From a checkpoint of a small transformer trained on Wikipedia.
Training: 1019M tokens, 7775 steps.
Each number is 500 + 25 x the weight over its row's rms, rounded and kept within 0 to 999. Layers, rows and columns count from 0. Numbers have three digits each. The size before them is the row's rms in percent of the matrix's.

# layer 4 MLP down (transposed), 6144x768, rms 0.0545, rows 2226-2237, columns 576-767
098:523456547511450494483483497497478514502500530455530501497483487539541532484514530498480502506520480537519505475484454527534530499487474505470496519482497515472479511459515505493486498480522507466502497493480528548522476488537508509481467462496488483488475494506547472525482531497501514491464507548512556527488481474503447551489512453485482503500469520544466464506528511525496528472482538553494490538509506570481512496490534501544505499456494477536510507505499461518488476522458489522500469528490452496471438373552438541510529507492513531483497547531471516498521501538514527525
099:509534502503525542534514458494547495532478464491515491520523498505522471526480479501552443503505495520502482471482497512528512492550507480531537547471486507491532540487494501496518515492505541501513535495502453481545494499543548502496475491501487475543506518480466490500478491472493516452495465474499532519501464488499492477496481527474530514507480524481485526475469469504495517540505504475472509517477493556515525511519497509496487518522515523478464494512459503520465522479477491550461502483475474490519523485480511486489517481483497535487540480472484480482532520480536529466
095:489501509515537517523475492475501499500513468466474552480507517521544486539533497485455491507504506516522538499472525486538510523498489511533512488499489531461496529531494516474508478502494478506465486532507480497516529448464530545524517492501526459494461491476475494521525550531478530489518514522505495512526532463503489517491475451508489505547525486469438527473530522462483533522530465524532484508507482485460518506473520505490477486496523500518510457514519510501502481490478529505476493505483491521488529436456468535524497490495492542480510556469511487493482537495494489469
101:507496515519494511501444444508510499551479455511510489467493468497478491535491490529482476501504498476511518517480507547473497500472484514485494539507440472496515485518492478485504498495489523433501517520482490500464469521520511469505478491512577493531509503488497443510442494514500503477506479482511475523508468525508498500502487477489506523507547480529538472503505489511457488535470568530540536534549496485479484511534535491522479509498456545505503471498507533489464489497510498505506464451521509525542524500527497507549524530511513494440506492523520463508518517537530541519
107:493531480464523478514509503486481507489492492440518526469457478468446509497485500481521522484504509524477520552519463503480499536514477501508481486468520534526455457530522491559518487517453512469544459507451535530488489492489524522539494473517498485528511465526443475506479463506465508480480455518493537470479525480510430481493477515516477553500514506522492478492478494507503479487490459474484439529493528526521562519544458457518494548502488510547513504478495510481541512486470509479499479485466476498519573497503536512516506476503542505499483476491480485469494506481526506463
099:479480473533506521493498528510517507481516483460487501489515523510484484507527490502489492531481494514499472515499517512429511495500455548485492510467464465529499477500498461557486534494528450506519507472489513509516514527449487510494506494524510500471498504518537520525491490476470515530472507514478510497489507552534463508504483535507530540494538533504527495506505470477484501470462496509481542511472477507505465520532502507524534488492487487509436514523511498554487527514471539529471467486517484556455472511429494542539505456497510548521495521503468502531502511472488488511
104:482495522494508506505518490541510533507491472547493537487513488518479546518493469497520467507483498475471569554488457532498510478488486507501506449471525467488513485502496489496503465529441455482541496515496487457483493497432467487467503483509513486491518487568510479487522483536509494493470538493522508505423469468506485477480493503530506447483481517483541516473490508484519493490496499477468502583510547518499483480524489440520472490511524466478476493483470463472511506501470515513513463471476477510501473534500513504503511519468486538541519504537498529493506486462501509498
103:485501521481497493530496494551459520451546512495523519558490468516511489460506509500499489460493478517505517470482480540533531484519511515467536538492536531504473517489503516490523466534501484482487540474481546477471469456494512489481500543525495510493520520456532534506460487471514480502486481494520499511513460470470509472497479515540534492476477506485524497516513528518525471476503521457495528544507505483475462487496504492487505524479503478521475530538533497486481485471479510511532507502456523476466508470504477526458479577499506478518540511490473483500507492487507452488
103:500474462478477502499500487504495449493499548485536535532504509484512518518501499510494502465547505520526516512498495489501535521527486490518499480479497532486532492480497497493478516483476471492489484487512511502472494521512461506492517485506480465506486486497475510479522475466557497464480517517510522487500543499529461453455520505528472481544510468479490505500522527467475511579478496468498515498491501482476501525510525502506511507475518457506489501510523506524476497489501485538504474477505520499457486475526441470458485490477479459523519498484482528530550502444524512482
098:476505479505508464513517481514467502489538562507498498487536472524504465488489556495490451478506486504486533528484464500544484484491476498520490486519500527480515504462496499477497530521509540539543486561493481522443486530480486506518511499534491513471504521522504523498539529486516504475432479494491483487498532507469453523471496525469463478503483508485482494525504483518545538515500520510507498522497481481503485488508488493504502537511537482487479517505497503460492512521490518503506536531486528436488568472476491484487471533518503524512564500501483492492511507496486508471
095:504505537531572493534487509511524484486462493503497508480527523522533473469506520536426477492506530459504465475475504511521510489499516516504489475469461542549525473503517536502478489517487477478520516511505457494474517500478511488513523485501528463532484525542506437482506509491495485532530470520514461513506461466472516492544545521480473492460538530488536502444520471538529521516475515501533505533497490490477516537522455484540521536523477506473508520509488495516495465507492501481491544475490500448540497491525544521463511532473477508483537510513493498516503485523501513531
094:472531478470474513503523527502514450513453524505535497508506516475503482532503467461499503492509462467476484493491489494516510457498503492514495486528478444546491554525503507491486498443550519499476461460512506487510467486533491516532481508467466519467492467508483522520468520517475505504499536522518519513506491503544503483513484496474521510544520490510488486523522506502478474577483473490503491505481456506495514499488527476487525468482481502513518495486530488469541579538517539513560514482492481497458479583512477506503509513529503466519493532480515512464497520528510511525
# layer 4 MLP gate, 6144x768, rms 0.0825, rows 2227-2237, columns 576-767
106:504513498549479515485541512494503477525459502507499524488538411519503521449469497476498499474493465473503491489482512503530491481526512493481453529486504517485418503514507477494491509517449497495520492467499473520538495519455495495476493496484517518467466513520527523520509479512478495493448515483484512475514510469455554540496467502497509490473496470490509511527526479523513457558521503510540491497482466524506503505493507481512436468498543506489492522494517535519518517521531476487455495522515501497477533471504501495514500505499463501492482566461483504481484473515491513471
097:503487503480500481527484475519523520537483478527506475510499531506508566500514515482544455494494467470454502524489472520494495518524552503493468514513514488471485529552534494467517485496469489589519458473465481510510535480520446497512510499512511524510498544491519450504535464539502473520508493452484490487478489509462479536529516516536492479457505494521501480494514507467518498529491554539450514483503538472431463512485463516520487519506475490523493530460489465458506489502482538495503421478518514521478519473509514491485490493489508504491468496559497467507510551501489534496
105:485507534481454498486484521493505518517485559515536486493502489514512510520517516525525483476512510488468517522491470509502501538460533499545510476437479486488461474508532476522509451458516475513504537478500487492519497550479471543474515509517455488501502540496486559524505526543496534517538515522469446494516525489457473499485510508501431529494494497526492520531468480440482506477519491526496451481487490491533434459487544494488516513456518483488474480496519485533502521476476471488572489496480466489518517507531524500486519520509485503519480463516519581492510554506467515472
099:477522452516548479509507489505478502522468484491468516526519475487477539531480504521516487540527460482485506522497526486550452555494542472504467537497513521488506497523467530481523484529488463553509523502460466461471506492496489499540524508489501489519479513505476475517521512481500518459449517508538519511522521491502477487492514473523518521499517547486501566460501495461501502523520504533492493504476526501511502510472519541464501495484481500498494491506540510527493539495500486494498499543495489510490508515523505466510488535459452471484528513523517465543512473511530519491
096:487486481520500509481510483456457540458520501460508524500496472514509470459485492490516476503505475467521486496522500496490544499463529527462518497496558520504526494473545460525513468526516464514510521470539520472481472471461524501484468504524508509498491494469495497485488506517480458528479524557519470457480532514492514493516493521469488501507492512523495507467488503492514519552497511480501511526470537503478483506469487494549445456495477514509513493503494535527465482531479510507536524487517550536461493489488478522514488477495475469482500477473478502520488518485539454457
102:484509471502556490524497457500500469490484549505554487480512519506526518465462506519532481504555484515518523514522544481548496492517512502568498481516492506494516467510501468499498486501500534495476474552517490471493483496475528532480499514511473518485496542508525464514533513519494502499514477523498498474495512472480496501429461542477518493472492502533510530512504499471474533483514500474524512507486532487555453512481507507521489462480474501535506534524496496518486487492501476537479498510507521467469476485517525519477501489507495497506474473513451535471517552545535461516
100:476548483494462519483514480487541492478466505505508497502518499502538507504523516480503505486497540508486489486497492525483491489499510473496541494472496483465525522501539493444487514508508464511552523508500533519517481558534509492480457496504500483505477530529490486488516499497493537490477527520506495527463493509482513507523471474498503545522516561500503539462506461557455530476460497449551501482502504506493526497515507486499512522537504525459477495521498497510520537444498464465467524505510506463538469502518534501515465565519499514508502469526523492546478483517476487510
098:554518511480523478521509529540481459469489499450489485502472505508481485510512480484532509430523496494474439496542493501497481535494528459495501503544524511515477543471484507515495484505511461501493484494537528468514510487517487464484476511533497492500494494494488460467475453512522478524550522521487529473475487508469490487517485506477453513481444508485468534498543505517489493530499478477467537512509520473472493493480524493468517496517502448509536478548492518515459525513484532514490514495458476471473519495537498523494524511527504493512473512467550482490545496464489505507
093:505476553498497485562487525472508535483468521466520523524515508485482498508551465493461523483507457455466497566515482502503453470528511446521446530537516493515498460496465497510501516481528507519525493524497493518517536516524495470504504455488472542489510452474509480518519527524524510515497511526485492513542523483510483457477484503497527479542497491508523510463487496576474471511487498520479513498498469529522518466481521476512550472515506538447501462512527500495493509516474478479496500483502491535539524501510497491476506493508472543510509502512463490497504519471487527492
098:466505531486490477460557476544514492471514516434541470516510505466489503499531491513504488510466505502496540497495498527488485477518514490509514482453487540514496483504487514495480470461503506499469487511478507491524494521484501527500479494532512528511495436519546547493474509520441520513502521523490523535500508521531511518512512519491499518514524488483485480481504481484507508471502517512483522505472503512500501517483479511484494498516543524525474528462486506410488484513475459521468510498480478536515499520512517540508505512520469497493528528513492481528546523499465483517
100:502503463529479500479495453471484465484512479494462508504481463525474501529492476511455465465497527506496507512475462527500518482498518491494463566473480515498475527506519466527507541521454513487499499544497529546489477471474486505530456462518503461514439514509496515519509454521492527491465482499472532474491481482485551512519515545504502504493527546533556521529485502515496489529528541499492499513473494474547514485492490583487493481508493510535488517485493520516458500504504496500476416503466526541521533505484479528515515492464508502492514471496488519496468481512467532499
# layer 4 MLP up, 6144x768, rms 0.0808, rows 2227-2237, columns 576-767
101:480539506554518505480488479493531509459531519499490534511468473469521516493457500482506494506476505494550527477497484511477552549452483487515497456482504514521509484515525491504444521491480530510485524505490474512494545498497531478531498491464525497513468512514485524505531496473464502497522529524505468509553484466464501508517453518526486505521547502462497514549499496483528515520484492503476524497526481477503502497479526512464465481547545515475508495543494502508471513515517467478519513477498532482488493472511489482481486525505485508469489514505484479540468481467479480483
097:495495520463534476490510481505515511528500525546461498493460455482510496502508496507471504490490530466489478459532485532489489533473530471511491516521511513513504521484529515449498504493477494540519513496452455535519531510485490501477484515482491492505472508494499502484518477512471514497476524505508531471460474518483502489514488524503481477461516513470473533494484500518507476510543529479468502485503471483528509472477506482504509494509551525517468479508497454454489494554498511465491436505513508465507493511527519552474548445511539491493505532514451457507483506515504500499
102:484522489520482538522553491514532493484485477499492487479498493531460470488546506492526459460536483497471513501502495511506577516523541502521497504482577543470512512477485528503543494521487480482490530501491482512467524485468506532509530503477437512504503493479526515484504487441489523524524497505533457491474529473524439470529529489544475485484481522529488483552476501475517528512481486486521511491506489489500488518480513452498511460468532488479495497471541480458494543516495474484507483479528478520474505505501504485514529496500514518547488495474496508501477479452499501538
101:518493503471533460458459503532506519494514485449532509488502532473488515497552488517498530484510490450456522501547472481477528508539522512481489549504514524519458468542535490523519490529485443554497512472451518507549537506485517495508507497462556457483497504506460481549458517501512474463500500504495499496533473439523455523543483539474474570456520559485486512470519501537475471548510428491502503519491523490435490537501471477505514545485502481507520516522494496484506484535456513493488457504504504451503517491498464513482542483507524482505494488528475463522487493502491483508
098:545538507490536530510543524539504516496519481525461490504514473469519445496533499504476526508490492468498487496500504539510496556480536492515508467499515467537492475553531513518505482458523516487456480497536512474489497466466480466508492523496500469526511521492524476485506482527507473510507470522492498506510511495509460528519481500522506511493506508501491484495502464550521524503541518539491472476471485527447503491496507528542501488517505550487494518542500482513522538465523513513517519457530501484494453497533444468503491513510477511491493525504498502512498523508480467468
104:493498493485485530490496493470498492501501551498535495496515518511479480482451487511510458473481504478532517477549478492486515513468487508460541471513522505463514517500496534493508476481444471503529531495524528450507527439540495490497526506472518520498471478526470512486486534475460504508509500497462485531474500482503490546462519501520545483483476525537535456502503448512556458474499476494464542494490504512483518522430504503470518556504497518499503522513532485470485538510471496480521488514545528484522517484492472500474514566462485471482503524481497495518488479502518467481
103:474520486482532474446497488525526527499507511457534514486453440487529541480537475476492487456489457493499522460510520489503526535511464541476505511520523556507529477526465509492500509460479485558505531505497499518449494505538523514468524490486468497494491476510489497487515497493473503482469476464513523513504501466501508476513528485472485524493530495476478489503497494504493502457477494522483511480419452479488490500499476532515480529514514503526541508510503511505504489496503513473495547518496469529467526517474532480547532479525525543501537502475480510507510461456507484468
098:446498479487480478507504499486493475534511485532528487492483455508476484501481504552499464482495483454463493483477464560474490548508527495487473510489530523473493501508501499493505502463496466506509529545541507492489486485518471488472489472511521469529516504490518503509530508492517560461532578520511508536481524501437517466463460537469531497524469471511514482477482501511521506466510463481483542487506479506467483476452489516531514458509500476447546505491474517513521515490517484494473510482499495506478532498532532496532527482512486501538519497513511477496485503485504547539
098:515483486499477451525497501484466505473511538550502506510518488516485494520465495488528514516536505520497496477511471526484502475537437531480480511506539509509558489536492511483510481529509527516474521490504528466525439481514488492471500482478541504527500487497455494505505564517495459476478513480474492530528509537419489524477464507479436509481498485513480469523470512502455541477490497509487512467492483497492523472508526548561499506549526479498566513498503509511448510499485477513508503506469487518500506478485516519573476518490533517487521495501437466492522533467479497477
096:501509478506435513454507460492506536511482505536510480506496558517503478507464535540513425551525510493497537525468458517473530490508500508520438484515512483509527502528485529475476484500530490492519514553518493473486515513511485486549522552537467499557524497538496519506491476477476488495461548465501511471443510505514494462527543504482525508464485515531528497447486487500511497494523501537509483544494509494494460470504490513536496426536530484519494484525508481503490509475486492518500496487549499537486498487476484499534534507477492503483542517524509519489507508473462481504
106:488494515491507510491544573495536495480442472491518504536492506493536502474550489528449481536512434507500492462514548461493525509469528475520532448480533491538513499520494443495473486458513485512521514532575510518501499509496483526494519498463506487549478499489527518472475480522487490459505533514503529540474534532502445463520474477550479490481519497526531496501491516472495492512526490513476496494524479487516511464496509480516515516446489542480533506518501521508531560447530521538532501530532489534525512462451519507520458499557519467521507501505474530517508514542472493499